config.yaml
num_hidden_layers: 16
hidden_size: 256
num_attention_heads: 4
num_key_value_heads: 4
head_dim: 64
intermediate_size: 2048
vocab_size: 8192
hidden_act: "squared_relu"
norm: "layernorm"
norm_place: "pre"
norm_eps: 1e-07
positions: "rope"
rope_theta: 10000.0
rope_fraction: 0.5
qk_norm: true
attn_scale: 0.213
bias: "all"
tie_word_embeddings: "early"
parallel_block: false
extras: ["some layers without attention", "local attention windows", "gated attention", "exclusive self-attention", "value embeddings", "hashed n-gram embeddings", "a smear gate", "an embedding shortcut", "learned residual scales", "skips across layers", "capped logits"]
init: "normal"
init_std_qkv: 0.0456
init_std_o: 0.00806
init_std_up: 0.0456
init_std_down: 0.00285
optimizer: "adam_variant"
learning_rate: 0.00114
beta1: 0.9
beta2: 0.95
weight_decay: 0.21
lr_head: 0.0113
warmup_steps: 209
schedule: "wsd"
decay_fraction: 0.738
decay_shape: "pow"
final_lr_fraction: 0.0
batch_tokens: [16384, 32768, 65536]
max_seq_len: 2048
doc_mask: true
train_tokens: 348600000
max_steps: 9937
dataset: "wikipedia_en"
Each number is 200 + 30 x the weight over the matrix's rms, rounded and kept within 0 to 999. Layers, rows and columns count from 0.

# layer 3 attention key, 256x256, rms 0.0646, rows 243-255, columns 128-191
158,259,136,243,198,157,171,189,239,206,258,186,193,197,242,166,193,160,162,205,173,179,256,239,215,200,231,204,195,255,231,195,179,267,218,163,218,209,212,267,193,207,201,156,198,193,159,219,167,184,259,160,163,179,265,202,250,182,206,194,232,205,192,218
178,186,207,202,165,230,242,168,268,235,226,209,191,204,185,204,175,238,202,169,249,187,206,201,212,168,108,243,193,187,195,220,183,229,234,166,162,194,203,187,227,193,187,197,178,198,195,199,168,213,191,269,231,262,210,191,220,208,189,141,213,199,210,257
244,215,170,163,311,172,231,161,111,193,212,196,206,195,168,231,186,159,222,182,217,137,160,138,182,203,190,248,160,167,211,186,190,165,218,234,189,140,228,198,109,195,180,197,239,186,182,186,203,239,196,233,177,149,230,183,254,195,222,224,174,223,199,161
162,207,210,233,121,243,217,190,180,187,233,188,211,195,206,203,183,168,260,250,202,257,189,239,246,242,171,168,141,250,225,205,207,186,240,202,194,198,198,169,208,204,180,169,224,117,130,190,197,195,221,191,206,176,281,201,221,165,173,193,197,227,151,151
180,202,198,208,201,188,199,176,167,227,187,258,213,186,223,150,157,175,188,201,149,210,194,223,237,215,173,220,245,165,180,199,185,158,180,234,227,166,188,191,264,250,155,226,223,176,169,169,189,177,233,185,175,208,218,176,212,117,228,173,154,231,172,234
225,169,217,231,219,242,213,217,167,211,171,204,228,252,191,208,216,208,246,248,206,215,140,234,226,137,226,147,187,234,178,177,224,226,206,167,208,205,182,147,186,219,254,231,199,198,150,219,172,211,174,201,222,224,166,198,171,202,132,166,183,192,215,181
210,148,174,228,211,177,204,196,284,177,217,217,221,200,229,180,230,136,214,176,157,171,257,181,230,209,175,230,167,205,196,216,167,236,279,166,176,211,240,227,219,255,228,177,168,165,207,171,178,177,217,197,197,195,222,182,252,189,156,121,222,169,179,255
205,242,195,234,192,144,184,225,232,199,200,187,198,215,177,207,216,209,166,255,214,227,214,170,174,147,196,225,164,198,193,169,195,217,205,190,171,174,206,214,169,217,241,187,215,232,141,274,185,254,189,139,226,199,181,248,195,197,177,265,193,214,207,195
217,264,255,239,152,262,198,212,204,173,181,231,204,213,230,183,191,168,196,215,192,269,210,165,216,221,180,187,175,223,255,222,177,125,215,138,211,233,209,190,244,242,243,203,224,153,225,200,168,188,230,190,169,224,219,198,196,196,191,179,207,216,195,202
181,221,154,208,231,198,196,187,236,209,248,219,184,184,201,182,188,236,209,185,198,185,210,175,210,194,190,201,200,173,211,201,198,184,178,207,185,197,200,185,213,199,179,216,185,237,217,231,198,209,182,196,214,189,167,196,227,217,165,167,208,211,192,227
171,213,196,246,161,236,202,155,203,209,198,200,218,197,223,165,227,167,192,142,159,212,160,200,203,240,172,201,186,212,230,254,245,187,243,231,208,180,232,195,147,204,207,154,265,113,160,175,256,162,246,125,178,197,228,179,203,168,220,191,182,225,117,178
240,182,229,198,178,210,164,187,190,159,210,231,197,217,190,140,206,171,186,203,173,217,170,165,157,228,196,181,186,186,177,218,165,142,255,159,216,178,209,246,212,252,243,228,221,229,208,192,184,213,243,187,181,175,187,156,218,125,212,147,222,153,232,163
224,230,190,186,237,207,260,215,203,177,248,227,159,141,190,170,209,190,225,178,184,199,216,140,156,194,202,238,175,179,196,206,212,199,191,168,189,164,206,206,217,172,204,214,214,191,203,189,222,229,164,204,216,218,222,147,237,197,206,181,246,196,201,228
# layer 3 attention query, 256x256, rms 0.0641, rows 244-255, columns 128-191
214,183,194,188,192,146,220,198,204,193,185,205,203,172,244,196,228,212,230,165,174,151,173,185,232,184,164,203,195,203,220,146,207,181,232,237,175,200,171,194,159,196,201,177,187,169,214,211,252,194,191,204,174,209,256,177,189,231,204,235,215,192,184,178
205,213,175,207,189,213,173,188,231,210,221,228,187,217,284,213,168,171,209,195,206,225,235,183,130,273,187,196,214,182,171,196,204,261,218,156,195,161,206,173,212,164,199,174,172,205,173,210,247,205,260,144,207,207,217,215,260,148,164,188,191,224,138,197
191,188,204,233,192,164,220,222,186,180,184,212,195,191,133,207,207,157,214,223,185,171,198,219,199,175,182,156,201,227,182,184,192,219,176,228,247,151,243,204,177,221,215,175,250,160,201,172,185,169,206,186,228,162,212,208,179,206,166,215,194,208,147,211
162,251,188,172,242,190,172,207,235,177,191,208,217,182,243,212,183,152,202,211,178,157,204,171,235,215,153,187,228,160,165,171,180,232,185,134,220,229,226,229,226,229,205,199,213,201,208,230,200,162,179,204,247,177,222,200,234,150,163,136,216,248,196,145
241,232,217,181,187,208,214,171,178,208,194,206,186,173,149,199,163,181,258,219,205,170,210,187,201,206,210,199,206,228,240,239,159,184,191,237,214,174,224,242,165,182,148,182,249,123,206,155,154,192,248,229,178,163,205,182,177,182,228,217,169,204,219,210
194,170,164,227,199,193,191,223,204,169,232,178,233,165,176,201,248,200,227,233,213,190,167,178,202,177,183,189,198,191,256,181,231,266,224,220,147,235,194,211,232,222,225,171,152,246,183,169,195,174,231,169,180,229,239,185,126,183,168,163,214,187,193,174
258,146,198,149,207,208,188,224,194,212,179,202,150,257,163,159,160,240,177,196,212,246,182,175,206,168,260,215,199,229,187,173,177,210,165,302,173,140,157,221,173,199,182,215,168,175,153,217,170,203,205,205,175,265,232,198,127,169,215,200,198,157,320,205
249,257,231,263,243,175,205,176,123,179,162,216,192,152,184,189,237,166,190,215,162,188,237,240,213,174,228,190,201,210,254,190,198,109,167,206,213,225,246,210,241,248,234,198,262,192,183,224,143,196,196,189,156,213,189,252,197,163,194,217,187,200,219,180
198,202,186,180,206,208,233,214,223,211,221,202,194,251,217,246,166,204,179,208,182,204,219,171,239,177,238,186,171,268,180,177,188,224,159,172,229,207,204,179,167,164,235,214,123,227,203,253,227,262,209,212,208,219,143,201,261,161,207,133,264,155,179,203
164,212,218,220,220,183,211,201,183,191,212,196,261,159,188,186,229,188,180,165,191,200,160,246,171,234,233,177,227,204,207,216,193,221,192,196,227,183,231,191,223,207,230,177,232,206,157,212,233,154,159,176,228,215,208,212,185,192,149,192,188,198,171,205
178,277,173,223,184,242,238,192,250,147,250,189,186,206,167,163,185,160,208,224,166,211,211,178,180,199,183,206,197,169,236,219,186,219,207,121,216,182,243,274,206,237,230,191,225,194,187,211,195,173,254,222,219,143,205,218,256,191,205,164,177,235,208,190
201,200,196,199,217,226,198,231,193,201,177,203,209,241,265,176,231,197,189,197,177,206,222,155,172,192,163,194,129,221,203,141,247,187,182,203,171,212,195,187,177,208,231,193,175,211,158,235,228,204,211,150,194,193,215,234,209,161,209,196,213,233,206,213
# layer 3 attention value, 256x256, rms 0.0665, rows 192-233, columns 128-191
179,215,179,206,215,192,274,242,204,129,197,189,141,163,224,234,256,198,231,273,205,209,156,225,184,213,174,151,230,191,254,196,192,187,155,198,267,236,202,154,210,157,220,155,185,191,240,210,208,233,186,217,222,260,203,238,214,195,158,227,202,237,147,212
228,176,179,212,225,206,242,190,184,190,139,180,177,183,178,184,203,227,196,137,184,180,181,214,245,191,164,213,230,195,143,219,182,193,174,245,189,193,241,200,215,194,226,164,163,192,189,226,200,196,260,223,191,140,201,228,185,181,182,175,180,216,165,194
269,261,157,159,270,213,210,177,237,176,225,149,225,242,183,187,232,208,122,216,194,212,106,194,233,188,208,199,206,218,198,207,156,201,224,241,203,155,264,196,200,141,166,217,165,183,188,141,199,208,219,193,175,215,180,186,201,214,227,172,184,215,219,251
199,251,210,131,223,197,178,152,183,158,210,191,249,214,150,234,236,217,209,180,174,196,242,257,172,178,206,202,229,216,150,219,230,178,270,191,215,174,251,213,163,172,212,216,223,169,257,120,176,228,228,197,169,271,219,185,196,206,227,243,213,260,251,222
210,231,267,188,227,169,149,169,224,194,275,143,188,219,238,206,244,179,162,202,190,194,158,193,209,225,186,221,223,230,188,231,176,150,231,166,210,184,237,175,181,205,140,152,151,219,158,239,269,187,216,186,184,228,245,193,193,226,227,220,202,178,205,223
221,211,217,169,223,168,217,172,144,168,146,260,243,184,197,229,165,182,213,193,192,201,243,172,210,229,201,286,205,211,217,153,216,226,188,220,191,244,171,242,205,186,208,186,223,187,217,219,176,211,184,221,184,210,186,170,188,214,242,228,180,152,264,228
216,276,206,232,251,191,191,205,133,242,182,183,153,225,192,167,235,265,169,265,130,226,188,223,190,160,215,188,214,197,243,234,197,210,224,276,234,205,206,165,225,160,186,154,221,171,209,141,190,198,236,182,197,219,248,209,199,204,219,231,192,272,172,160
216,260,195,155,159,140,198,186,210,223,237,200,213,199,192,101,194,160,225,189,177,188,237,272,176,208,221,214,198,234,219,166,168,113,241,164,199,240,179,252,202,209,249,203,223,220,195,163,184,209,236,228,193,216,193,205,272,231,197,144,191,198,175,229
232,179,197,207,205,237,197,137,195,168,256,164,185,252,205,175,205,138,199,187,207,182,200,194,166,188,124,226,173,181,254,112,279,256,197,170,176,196,230,205,164,223,193,167,173,165,213,212,239,234,201,238,193,180,216,194,154,207,188,219,221,181,155,202
230,162,212,265,263,244,222,187,145,200,184,215,121,156,217,248,255,223,214,218,175,190,208,136,258,203,186,178,175,158,175,232,173,235,215,200,126,182,157,137,190,184,261,173,187,178,251,196,189,163,214,189,210,195,92,270,230,178,207,189,206,230,198,237
186,242,221,217,206,201,221,214,221,184,280,208,227,111,169,284,141,179,237,200,170,209,230,183,194,193,236,231,215,208,172,202,252,234,207,236,213,199,208,209,240,178,235,180,199,193,218,197,205,176,166,267,208,248,182,197,251,199,129,136,208,191,241,231
193,225,160,164,156,183,198,212,178,213,174,236,207,207,174,213,186,179,200,190,212,159,183,212,212,195,170,216,235,215,245,235,206,216,140,158,193,217,163,184,211,205,180,282,183,176,220,192,106,244,202,145,250,188,221,211,175,155,165,226,186,164,161,190
238,179,222,234,204,230,257,192,226,208,170,210,184,188,235,171,179,227,177,169,118,200,221,228,172,118,202,239,192,216,227,197,248,244,154,226,178,264,186,188,211,186,145,189,227,233,196,125,195,144,171,236,227,208,230,132,186,225,180,194,182,194,192,238
195,182,152,178,165,194,204,192,191,186,252,155,239,203,227,219,237,221,209,173,253,224,179,143,173,222,200,162,124,237,175,262,291,229,209,245,161,138,246,171,218,185,184,246,202,252,138,127,198,216,197,140,209,213,218,255,316,184,217,187,223,209,191,208
208,151,232,206,213,201,193,252,193,159,209,228,173,235,246,173,199,232,196,190,195,213,198,132,190,198,237,228,204,167,215,181,229,254,222,175,219,265,164,201,206,154,174,217,250,235,195,264,189,201,229,205,157,241,172,205,234,198,219,264,209,160,207,184
223,304,182,139,207,195,214,203,194,157,164,206,204,200,163,134,234,183,214,149,209,188,139,201,179,214,230,168,171,210,182,219,181,198,233,222,172,176,249,244,207,210,235,194,187,260,207,176,238,189,224,160,190,256,158,173,180,208,230,145,202,222,261,175
204,200,213,169,193,191,199,181,246,177,175,189,149,190,211,182,200,204,237,232,206,216,187,254,214,220,142,221,198,198,221,206,226,189,262,219,142,238,191,181,168,187,208,190,192,212,166,197,227,219,218,226,242,224,242,198,221,232,166,171,199,187,187,131
148,157,206,210,176,165,246,164,259,209,144,256,155,209,199,158,181,217,202,157,159,191,226,222,109,210,133,212,173,237,191,276,209,153,270,238,146,180,139,223,210,319,231,195,224,198,231,178,213,204,216,193,122,255,178,188,184,196,250,214,203,239,257,173
207,155,206,161,140,186,246,197,244,208,234,214,220,224,200,246,171,228,159,206,216,218,207,177,282,188,176,177,257,194,208,207,125,230,146,198,241,272,223,218,162,208,203,173,224,156,205,180,265,166,183,195,197,312,210,159,155,213,208,232,233,169,176,188
192,214,166,157,191,190,201,162,185,204,247,179,171,205,179,200,176,178,203,208,157,221,200,192,192,191,248,175,259,200,242,127,203,194,231,194,183,224,224,200,203,157,287,202,166,134,307,196,203,219,174,265,203,185,189,217,229,196,178,172,200,161,211,210
185,170,165,217,209,206,218,200,228,221,262,178,255,157,209,192,193,244,203,233,172,199,209,222,223,159,181,253,188,234,191,208,207,191,213,175,136,223,202,250,208,177,206,198,149,228,133,201,137,258,191,190,189,241,188,132,224,189,186,175,176,175,166,172
137,206,186,228,133,224,227,233,216,198,172,184,205,192,261,161,239,217,174,183,184,238,183,169,194,254,206,174,211,197,206,276,213,210,196,212,203,212,210,255,239,136,222,216,167,191,199,129,196,192,165,288,189,176,156,217,83,279,161,200,211,189,227,205
212,222,163,216,171,211,178,251,232,175,236,200,183,186,189,197,194,228,194,233,227,190,204,234,197,227,273,180,240,195,223,182,90,194,244,223,168,239,210,139,181,230,215,213,181,215,192,157,176,259,228,188,223,252,229,193,215,170,234,223,213,224,232,239
160,229,167,162,227,176,136,204,172,191,248,202,199,226,143,188,166,187,274,99,252,213,222,198,212,216,205,213,247,212,154,270,157,219,168,186,170,222,183,200,254,227,228,158,182,178,158,134,162,210,179,189,173,206,163,186,224,167,161,165,203,187,266,142
192,244,235,144,169,176,225,158,200,243,152,141,258,209,187,269,159,168,166,162,204,229,174,169,221,199,182,126,173,199,207,173,191,230,231,188,199,137,262,239,239,224,257,228,178,146,209,185,221,187,195,212,211,177,226,215,250,246,156,180,214,215,193,227
165,202,189,204,226,210,205,179,202,231,135,211,312,176,246,207,213,147,258,214,153,194,198,251,201,192,175,175,204,178,177,246,195,204,240,190,235,186,144,134,219,107,132,224,230,140,176,183,195,218,230,199,234,177,228,183,167,119,215,167,213,184,150,199
180,234,192,298,198,177,202,236,120,171,245,208,244,185,199,202,183,215,204,239,159,200,194,174,255,172,222,211,179,195,213,199,211,170,151,253,200,187,142,245,124,228,213,175,227,247,223,177,240,197,209,165,244,230,184,171,209,173,191,240,195,184,219,260
151,179,144,237,223,211,240,245,253,196,227,187,199,233,280,175,196,222,191,143,219,205,204,175,224,171,198,195,210,231,235,177,120,141,257,157,214,183,204,252,216,237,212,240,172,163,199,205,245,167,142,143,243,234,185,186,153,189,217,193,214,241,129,246
233,229,230,228,212,194,213,200,198,162,232,262,219,233,192,210,198,267,217,208,192,202,214,155,170,193,230,239,193,177,227,192,197,207,187,230,192,227,221,170,226,237,173,203,195,215,221,175,233,232,140,195,227,271,162,279,196,240,199,209,188,219,279,204
183,197,245,243,190,183,202,169,294,130,182,171,243,215,184,201,186,203,182,167,233,172,164,302,197,181,194,240,217,210,193,182,178,208,177,253,225,240,188,206,191,208,203,211,240,193,184,201,212,216,177,210,205,180,232,192,251,264,179,169,202,186,189,196
229,186,183,243,237,204,169,205,232,220,196,225,220,221,205,170,293,171,205,239,170,180,167,230,238,188,149,192,216,171,214,228,215,197,215,154,222,190,248,212,234,175,206,205,274,194,254,229,203,222,222,201,195,197,218,200,235,138,187,184,237,232,173,213
223,268,169,199,169,213,217,164,206,126,140,225,203,190,191,259,204,198,204,191,218,188,227,172,168,240,212,194,224,165,225,229,190,220,218,262,263,192,224,244,189,202,182,213,226,251,208,190,205,221,155,176,169,187,216,205,251,163,218,148,184,216,247,212
209,227,243,152,178,196,199,224,139,188,213,233,191,220,156,232,222,252,200,212,211,217,183,193,237,154,204,177,237,174,190,221,221,259,160,218,266,158,209,192,213,217,216,207,226,191,191,262,226,166,234,208,261,195,228,171,249,175,240,160,214,180,198,209
234,219,223,238,173,202,170,199,159,181,193,202,207,162,218,252,249,189,263,182,168,145,231,198,200,213,186,204,236,203,228,225,156,143,212,216,267,222,207,148,219,210,181,157,201,262,213,219,169,185,188,153,239,183,170,159,234,242,185,209,204,264,232,219
197,236,195,143,249,246,241,255,158,211,185,200,163,129,250,235,152,181,208,235,244,200,159,231,173,240,201,184,186,192,224,225,144,226,221,204,131,212,164,163,202,245,223,152,248,157,226,131,269,234,161,182,183,228,150,177,248,175,215,196,205,209,180,98
163,161,171,220,182,221,148,169,226,254,216,184,198,187,131,182,135,167,222,194,192,185,249,251,201,178,229,248,194,218,165,198,234,164,247,150,166,183,192,133,222,222,175,245,202,229,202,149,246,182,217,227,195,137,159,98,232,277,233,217,221,189,183,225
192,158,222,193,208,169,174,256,211,228,117,245,217,175,155,198,166,192,212,186,253,189,204,222,187,177,210,224,173,204,204,167,219,226,119,111,196,244,155,243,173,190,224,218,207,232,227,242,125,158,216,207,206,212,239,154,187,220,250,234,177,166,197,173
255,184,178,241,152,226,222,174,242,203,176,236,146,189,200,206,213,191,237,210,175,211,238,168,251,252,179,218,188,165,232,165,186,227,234,167,218,249,151,225,196,222,209,188,152,215,221,227,149,142,222,249,180,129,208,249,190,222,242,138,196,116,189,129
257,254,158,196,196,177,203,191,237,217,214,197,220,237,189,264,196,203,204,187,223,187,189,200,246,201,246,216,187,192,165,206,173,198,159,192,219,210,223,198,233,173,194,221,201,295,184,198,258,136,240,177,165,223,231,182,281,224,180,220,231,191,211,204
164,185,207,220,158,233,146,212,154,211,141,239,156,153,178,218,235,208,202,251,179,181,218,208,218,227,240,164,223,172,228,172,183,214,196,231,250,252,198,168,151,244,238,165,189,254,247,209,177,156,270,216,229,147,211,160,144,174,168,151,196,253,182,221
284,235,228,244,144,201,196,230,199,224,158,230,199,221,216,216,219,264,224,194,177,194,194,163,151,214,240,220,192,192,207,267,227,228,185,235,223,209,150,196,175,198,199,247,210,180,195,177,211,198,199,169,243,208,206,230,241,175,269,242,166,205,198,251
139,236,154,236,193,197,236,155,231,168,222,207,184,192,250,157,172,238,188,215,142,213,200,183,86,144,229,200,204,212,235,251,221,122,235,183,167,171,231,165,199,206,227,195,171,169,224,189,178,197,166,212,195,194,169,227,210,237,220,198,185,197,201,202
# layer 3 attention output (transposed), 256x256, rms 0.0648, rows 192-233, columns 128-191
212,231,153,200,205,169,261,246,191,153,237,222,104,177,233,244,296,189,238,259,218,210,146,237,161,223,161,160,242,191,291,154,201,180,150,201,284,238,208,169,208,203,185,163,172,171,244,200,200,259,214,249,241,251,245,256,220,214,176,211,166,236,170,199
251,216,177,234,222,182,244,199,154,185,120,153,183,160,174,171,210,215,193,98,191,168,148,207,220,176,206,224,217,167,134,220,185,212,149,257,166,213,198,161,235,222,225,159,175,135,180,232,202,194,252,208,184,177,159,243,143,176,174,184,171,246,148,212
232,225,162,200,292,208,208,171,225,217,203,200,239,219,213,174,237,229,131,187,186,200,189,163,227,208,185,230,210,222,214,216,164,201,220,227,236,159,206,205,240,192,191,173,213,164,228,186,198,194,225,201,153,183,162,189,170,218,199,213,204,201,221,219
218,280,215,180,226,226,171,118,152,179,231,200,269,229,149,239,220,239,172,169,151,204,278,223,198,210,230,203,240,220,117,190,214,209,245,187,202,177,237,219,180,187,204,206,236,170,227,120,180,231,195,228,160,247,219,203,134,212,206,249,229,274,268,250
187,209,253,185,210,171,133,139,224,206,239,177,210,203,223,226,273,209,158,213,191,183,161,216,193,205,169,212,188,233,166,199,170,191,219,177,269,153,194,176,186,207,99,136,171,251,202,247,247,165,196,198,211,222,241,199,186,191,257,236,183,174,254,236
262,206,209,167,239,179,216,169,146,152,165,252,224,174,227,186,179,176,209,207,166,232,241,150,234,180,195,277,222,212,199,174,191,219,218,242,208,264,199,264,214,229,214,187,218,216,186,199,193,231,161,222,194,185,117,119,207,220,198,194,166,125,257,221
233,250,224,224,211,235,211,211,135,197,156,175,174,237,168,209,266,224,195,250,195,219,196,250,193,171,220,169,211,193,217,213,224,238,226,264,197,200,215,163,211,171,167,136,243,162,188,151,202,198,240,196,177,222,265,200,195,214,236,213,170,232,139,182
184,205,169,169,182,143,205,224,222,196,217,174,204,221,184,103,195,211,210,242,166,188,249,255,185,180,181,159,172,248,201,179,155,172,208,197,225,186,161,267,189,196,211,202,238,198,202,176,152,216,191,266,221,216,206,159,254,250,184,162,203,218,181,210
224,201,153,221,222,223,197,186,194,180,230,185,171,232,178,158,233,127,177,218,172,176,160,239,154,173,163,216,183,158,257,135,283,225,187,175,174,230,233,253,159,216,204,206,178,165,217,214,204,246,217,200,182,183,216,189,153,243,180,239,183,204,203,215
234,201,171,258,279,255,199,209,160,212,219,180,169,164,200,252,262,238,248,202,193,177,219,120,249,247,227,179,218,188,198,234,148,203,174,200,149,189,187,150,214,187,243,185,193,188,217,174,155,174,197,162,197,205,166,281,232,199,228,216,169,194,206,221
187,253,187,203,234,190,260,213,223,194,288,185,222,122,91,295,192,157,231,202,204,222,227,180,218,175,216,235,220,175,215,191,246,229,202,233,240,205,195,189,223,214,272,206,200,187,222,215,227,181,218,254,232,241,206,186,214,224,186,132,227,180,223,214
193,218,162,176,182,158,215,213,188,196,157,236,157,232,194,226,147,133,163,237,234,157,194,246,238,195,168,222,243,224,221,202,213,214,141,159,146,236,186,172,185,188,245,283,149,230,208,174,160,258,217,145,240,186,202,200,173,157,176,232,206,154,181,196
253,201,181,270,171,260,248,238,200,189,163,184,233,153,255,204,174,193,239,185,164,237,195,173,130,121,165,255,204,209,192,241,247,285,142,216,173,206,156,168,225,207,165,171,244,200,157,162,198,164,188,256,208,193,193,155,169,185,156,172,171,198,173,267
167,196,173,194,202,151,209,205,216,215,235,162,207,247,221,228,215,240,235,158,235,183,229,95,178,251,215,204,123,262,213,223,278,194,220,239,147,144,233,193,197,202,187,221,220,208,189,173,204,222,229,154,192,190,230,259,259,214,220,223,232,192,185,204
227,153,256,198,216,219,151,285,212,157,270,231,158,227,241,165,215,208,183,210,172,220,189,96,193,133,236,200,230,185,186,147,212,257,233,187,189,243,173,219,218,172,187,262,221,263,179,206,201,248,222,216,182,250,171,178,256,172,208,275,193,139,196,169
220,282,215,155,225,172,209,237,143,157,184,193,203,212,150,133,204,197,186,123,220,212,112,229,179,214,271,147,175,218,198,260,220,209,227,186,204,182,227,228,188,277,191,200,206,202,201,183,233,206,263,175,210,267,150,168,165,154,221,151,227,221,262,198
167,210,194,230,189,190,221,234,294,198,177,176,159,160,184,208,193,238,239,235,188,201,197,239,221,270,146,271,158,205,230,225,216,209,237,225,185,188,192,243,198,223,199,182,165,211,146,207,226,195,223,257,224,199,214,249,222,223,162,187,229,193,228,156
158,170,235,166,175,200,209,148,197,201,117,216,190,238,191,178,181,219,179,216,187,194,193,228,179,196,151,216,158,239,172,275,204,194,231,232,189,187,152,205,207,270,219,189,199,185,231,188,183,216,188,214,157,232,184,211,197,172,254,196,210,208,243,200
136,214,231,164,117,202,202,153,252,222,254,220,247,210,201,242,161,236,118,207,210,224,182,180,236,168,143,201,252,211,206,231,151,189,113,145,220,256,216,218,184,197,207,174,202,171,229,166,252,195,171,184,163,325,250,204,163,211,195,202,262,176,178,230
238,193,201,178,206,214,242,188,155,173,262,230,192,180,192,190,177,194,177,228,174,245,219,192,193,200,220,164,222,182,217,165,209,195,213,166,188,242,228,217,211,198,266,185,180,111,276,202,200,230,215,253,203,168,190,209,240,187,164,166,205,125,189,222
160,163,189,204,225,204,219,204,221,216,267,139,259,157,189,191,195,226,210,231,193,180,188,220,187,194,174,298,139,245,197,190,216,208,220,174,166,193,217,275,180,178,201,172,166,237,173,178,129,225,192,222,151,223,199,152,204,218,190,178,174,194,183,175
147,215,196,200,158,240,228,260,217,135,183,184,227,178,252,171,230,181,153,152,166,249,213,147,225,253,167,167,241,161,243,234,228,161,199,214,197,176,259,222,226,137,243,225,176,188,188,121,223,201,192,195,178,184,169,209,139,283,192,191,196,197,201,232
161,200,173,232,174,210,177,192,223,217,207,140,205,202,211,161,191,245,238,258,244,221,219,261,184,209,279,186,268,195,288,237,95,181,208,215,184,237,194,189,196,219,200,193,191,208,212,186,113,304,268,156,230,245,199,200,223,174,220,230,208,193,222,272
112,221,164,161,227,158,112,223,191,200,254,171,225,241,154,154,169,196,269,162,249,234,200,201,210,188,206,211,231,202,188,300,155,259,165,167,207,224,167,219,271,212,202,169,199,208,185,142,171,197,220,199,203,188,158,187,266,134,221,164,209,213,271,155
214,209,210,138,182,170,243,177,210,258,161,208,235,242,149,259,180,198,201,142,172,214,193,172,188,231,173,159,180,187,231,184,190,192,181,201,225,199,234,207,198,233,202,177,222,173,219,194,213,198,204,216,207,163,209,209,245,255,163,181,190,204,204,214
173,195,189,206,205,255,218,214,191,254,137,164,301,133,190,221,204,130,231,243,139,204,186,263,217,210,154,190,181,215,128,215,187,198,242,187,231,179,151,172,163,66,192,227,245,143,188,157,164,231,275,233,282,193,216,169,202,130,187,171,221,197,152,174
231,264,201,279,219,183,241,233,118,147,278,218,222,225,201,218,144,267,233,253,180,199,222,181,230,158,218,185,215,217,205,208,189,180,131,224,188,157,168,229,139,209,191,185,227,229,204,196,231,192,172,160,270,253,198,161,235,208,170,254,188,171,156,215
139,193,135,228,178,231,243,201,242,180,237,141,195,257,291,168,189,229,208,199,217,214,201,215,223,180,219,187,195,238,224,177,142,156,279,124,194,184,197,163,209,238,208,195,166,181,220,211,228,200,162,182,242,249,206,204,164,161,193,188,200,281,141,246
187,204,237,266,249,194,196,169,167,136,225,245,233,240,204,203,232,239,227,251,225,252,184,181,202,167,231,221,142,192,195,169,226,198,172,201,155,242,208,120,227,229,204,174,221,235,226,231,253,240,129,180,219,271,224,235,231,207,195,215,173,184,254,213
166,216,237,226,160,192,204,183,268,97,170,179,244,210,155,197,191,218,191,146,217,122,161,292,191,169,199,253,207,173,234,174,193,214,179,221,233,221,181,222,182,199,201,204,251,193,183,188,197,188,217,244,191,211,221,213,262,218,142,170,187,208,205,164
219,187,193,230,216,212,198,157,214,259,196,220,223,182,224,195,297,196,221,244,188,169,175,248,233,184,136,153,198,150,209,231,207,211,214,161,211,201,208,220,220,148,215,203,277,188,267,242,177,252,229,189,234,188,209,187,216,140,181,192,257,203,218,207
205,289,131,184,187,199,205,183,178,160,174,235,202,182,223,252,201,188,243,196,220,178,236,158,182,209,243,198,221,187,235,237,203,210,224,239,269,192,227,262,197,222,184,193,224,233,156,202,228,214,187,189,142,197,185,231,246,180,247,142,236,216,251,195
219,166,252,159,154,200,199,210,174,213,202,201,204,211,172,273,214,214,196,202,238,193,189,152,254,149,194,162,229,186,184,194,215,245,171,218,236,158,206,176,212,215,254,226,235,187,195,270,170,180,231,197,265,201,209,153,272,195,261,171,232,135,178,218
196,231,189,237,170,210,181,185,134,185,223,189,198,162,218,269,219,137,241,179,181,119,223,224,245,248,163,154,180,186,216,212,124,178,201,208,252,148,179,151,219,204,159,176,204,247,199,190,155,197,195,160,209,187,202,170,227,254,232,197,224,259,231,238
157,219,202,152,216,213,249,243,198,236,206,202,134,122,288,201,163,188,272,180,257,224,160,229,184,250,188,234,208,169,263,210,162,195,189,216,169,253,170,139,178,248,172,146,249,136,219,125,258,247,161,214,170,210,147,194,230,216,252,157,180,240,163,112
178,151,192,225,139,292,143,162,183,247,188,233,198,181,156,161,151,215,209,187,160,169,198,267,232,186,189,248,189,216,158,177,217,183,275,168,238,158,192,168,217,218,178,314,181,205,236,178,246,149,156,231,219,173,192,97,186,223,194,262,233,220,230,218
231,162,189,162,200,180,219,230,215,207,123,253,199,170,186,213,120,207,204,164,213,211,191,189,223,153,209,171,188,193,215,160,211,240,177,131,210,240,178,221,172,187,203,212,154,260,192,228,192,142,178,219,228,207,235,151,226,184,200,230,152,162,197,181
277,168,164,229,137,220,202,199,275,187,198,215,179,186,231,222,205,149,222,205,163,238,204,189,234,245,216,200,171,162,226,171,151,218,207,182,247,241,200,252,155,232,200,192,129,219,193,199,162,161,222,231,167,143,177,217,213,202,249,128,215,121,224,173
250,257,215,225,169,196,224,212,230,214,219,227,212,224,213,256,229,218,200,147,281,246,199,196,236,204,256,194,168,226,173,209,168,196,147,196,242,250,237,257,201,180,199,205,214,232,196,237,250,138,228,161,147,191,240,169,232,197,157,225,233,202,212,257
199,204,183,190,196,251,188,222,150,194,144,223,214,132,260,222,212,175,220,248,161,213,218,197,240,273,226,152,235,169,226,188,187,183,221,227,211,250,183,156,144,239,240,206,197,254,201,202,159,157,232,168,258,154,211,178,145,180,156,138,215,244,176,210
297,230,245,229,165,184,226,195,231,199,184,214,226,232,222,212,200,252,252,197,191,197,215,141,136,222,258,191,194,181,200,226,217,231,179,196,233,225,180,200,186,209,184,269,191,193,178,156,220,197,168,178,234,196,174,205,216,159,272,224,167,174,193,211
157,174,132,223,181,248,245,130,217,177,208,178,208,199,229,174,199,251,180,245,171,196,199,201,85,129,253,171,201,204,249,237,224,170,204,207,196,147,208,181,231,221,234,148,163,177,196,180,196,179,115,220,196,211,174,202,227,190,238,206,209,251,189,168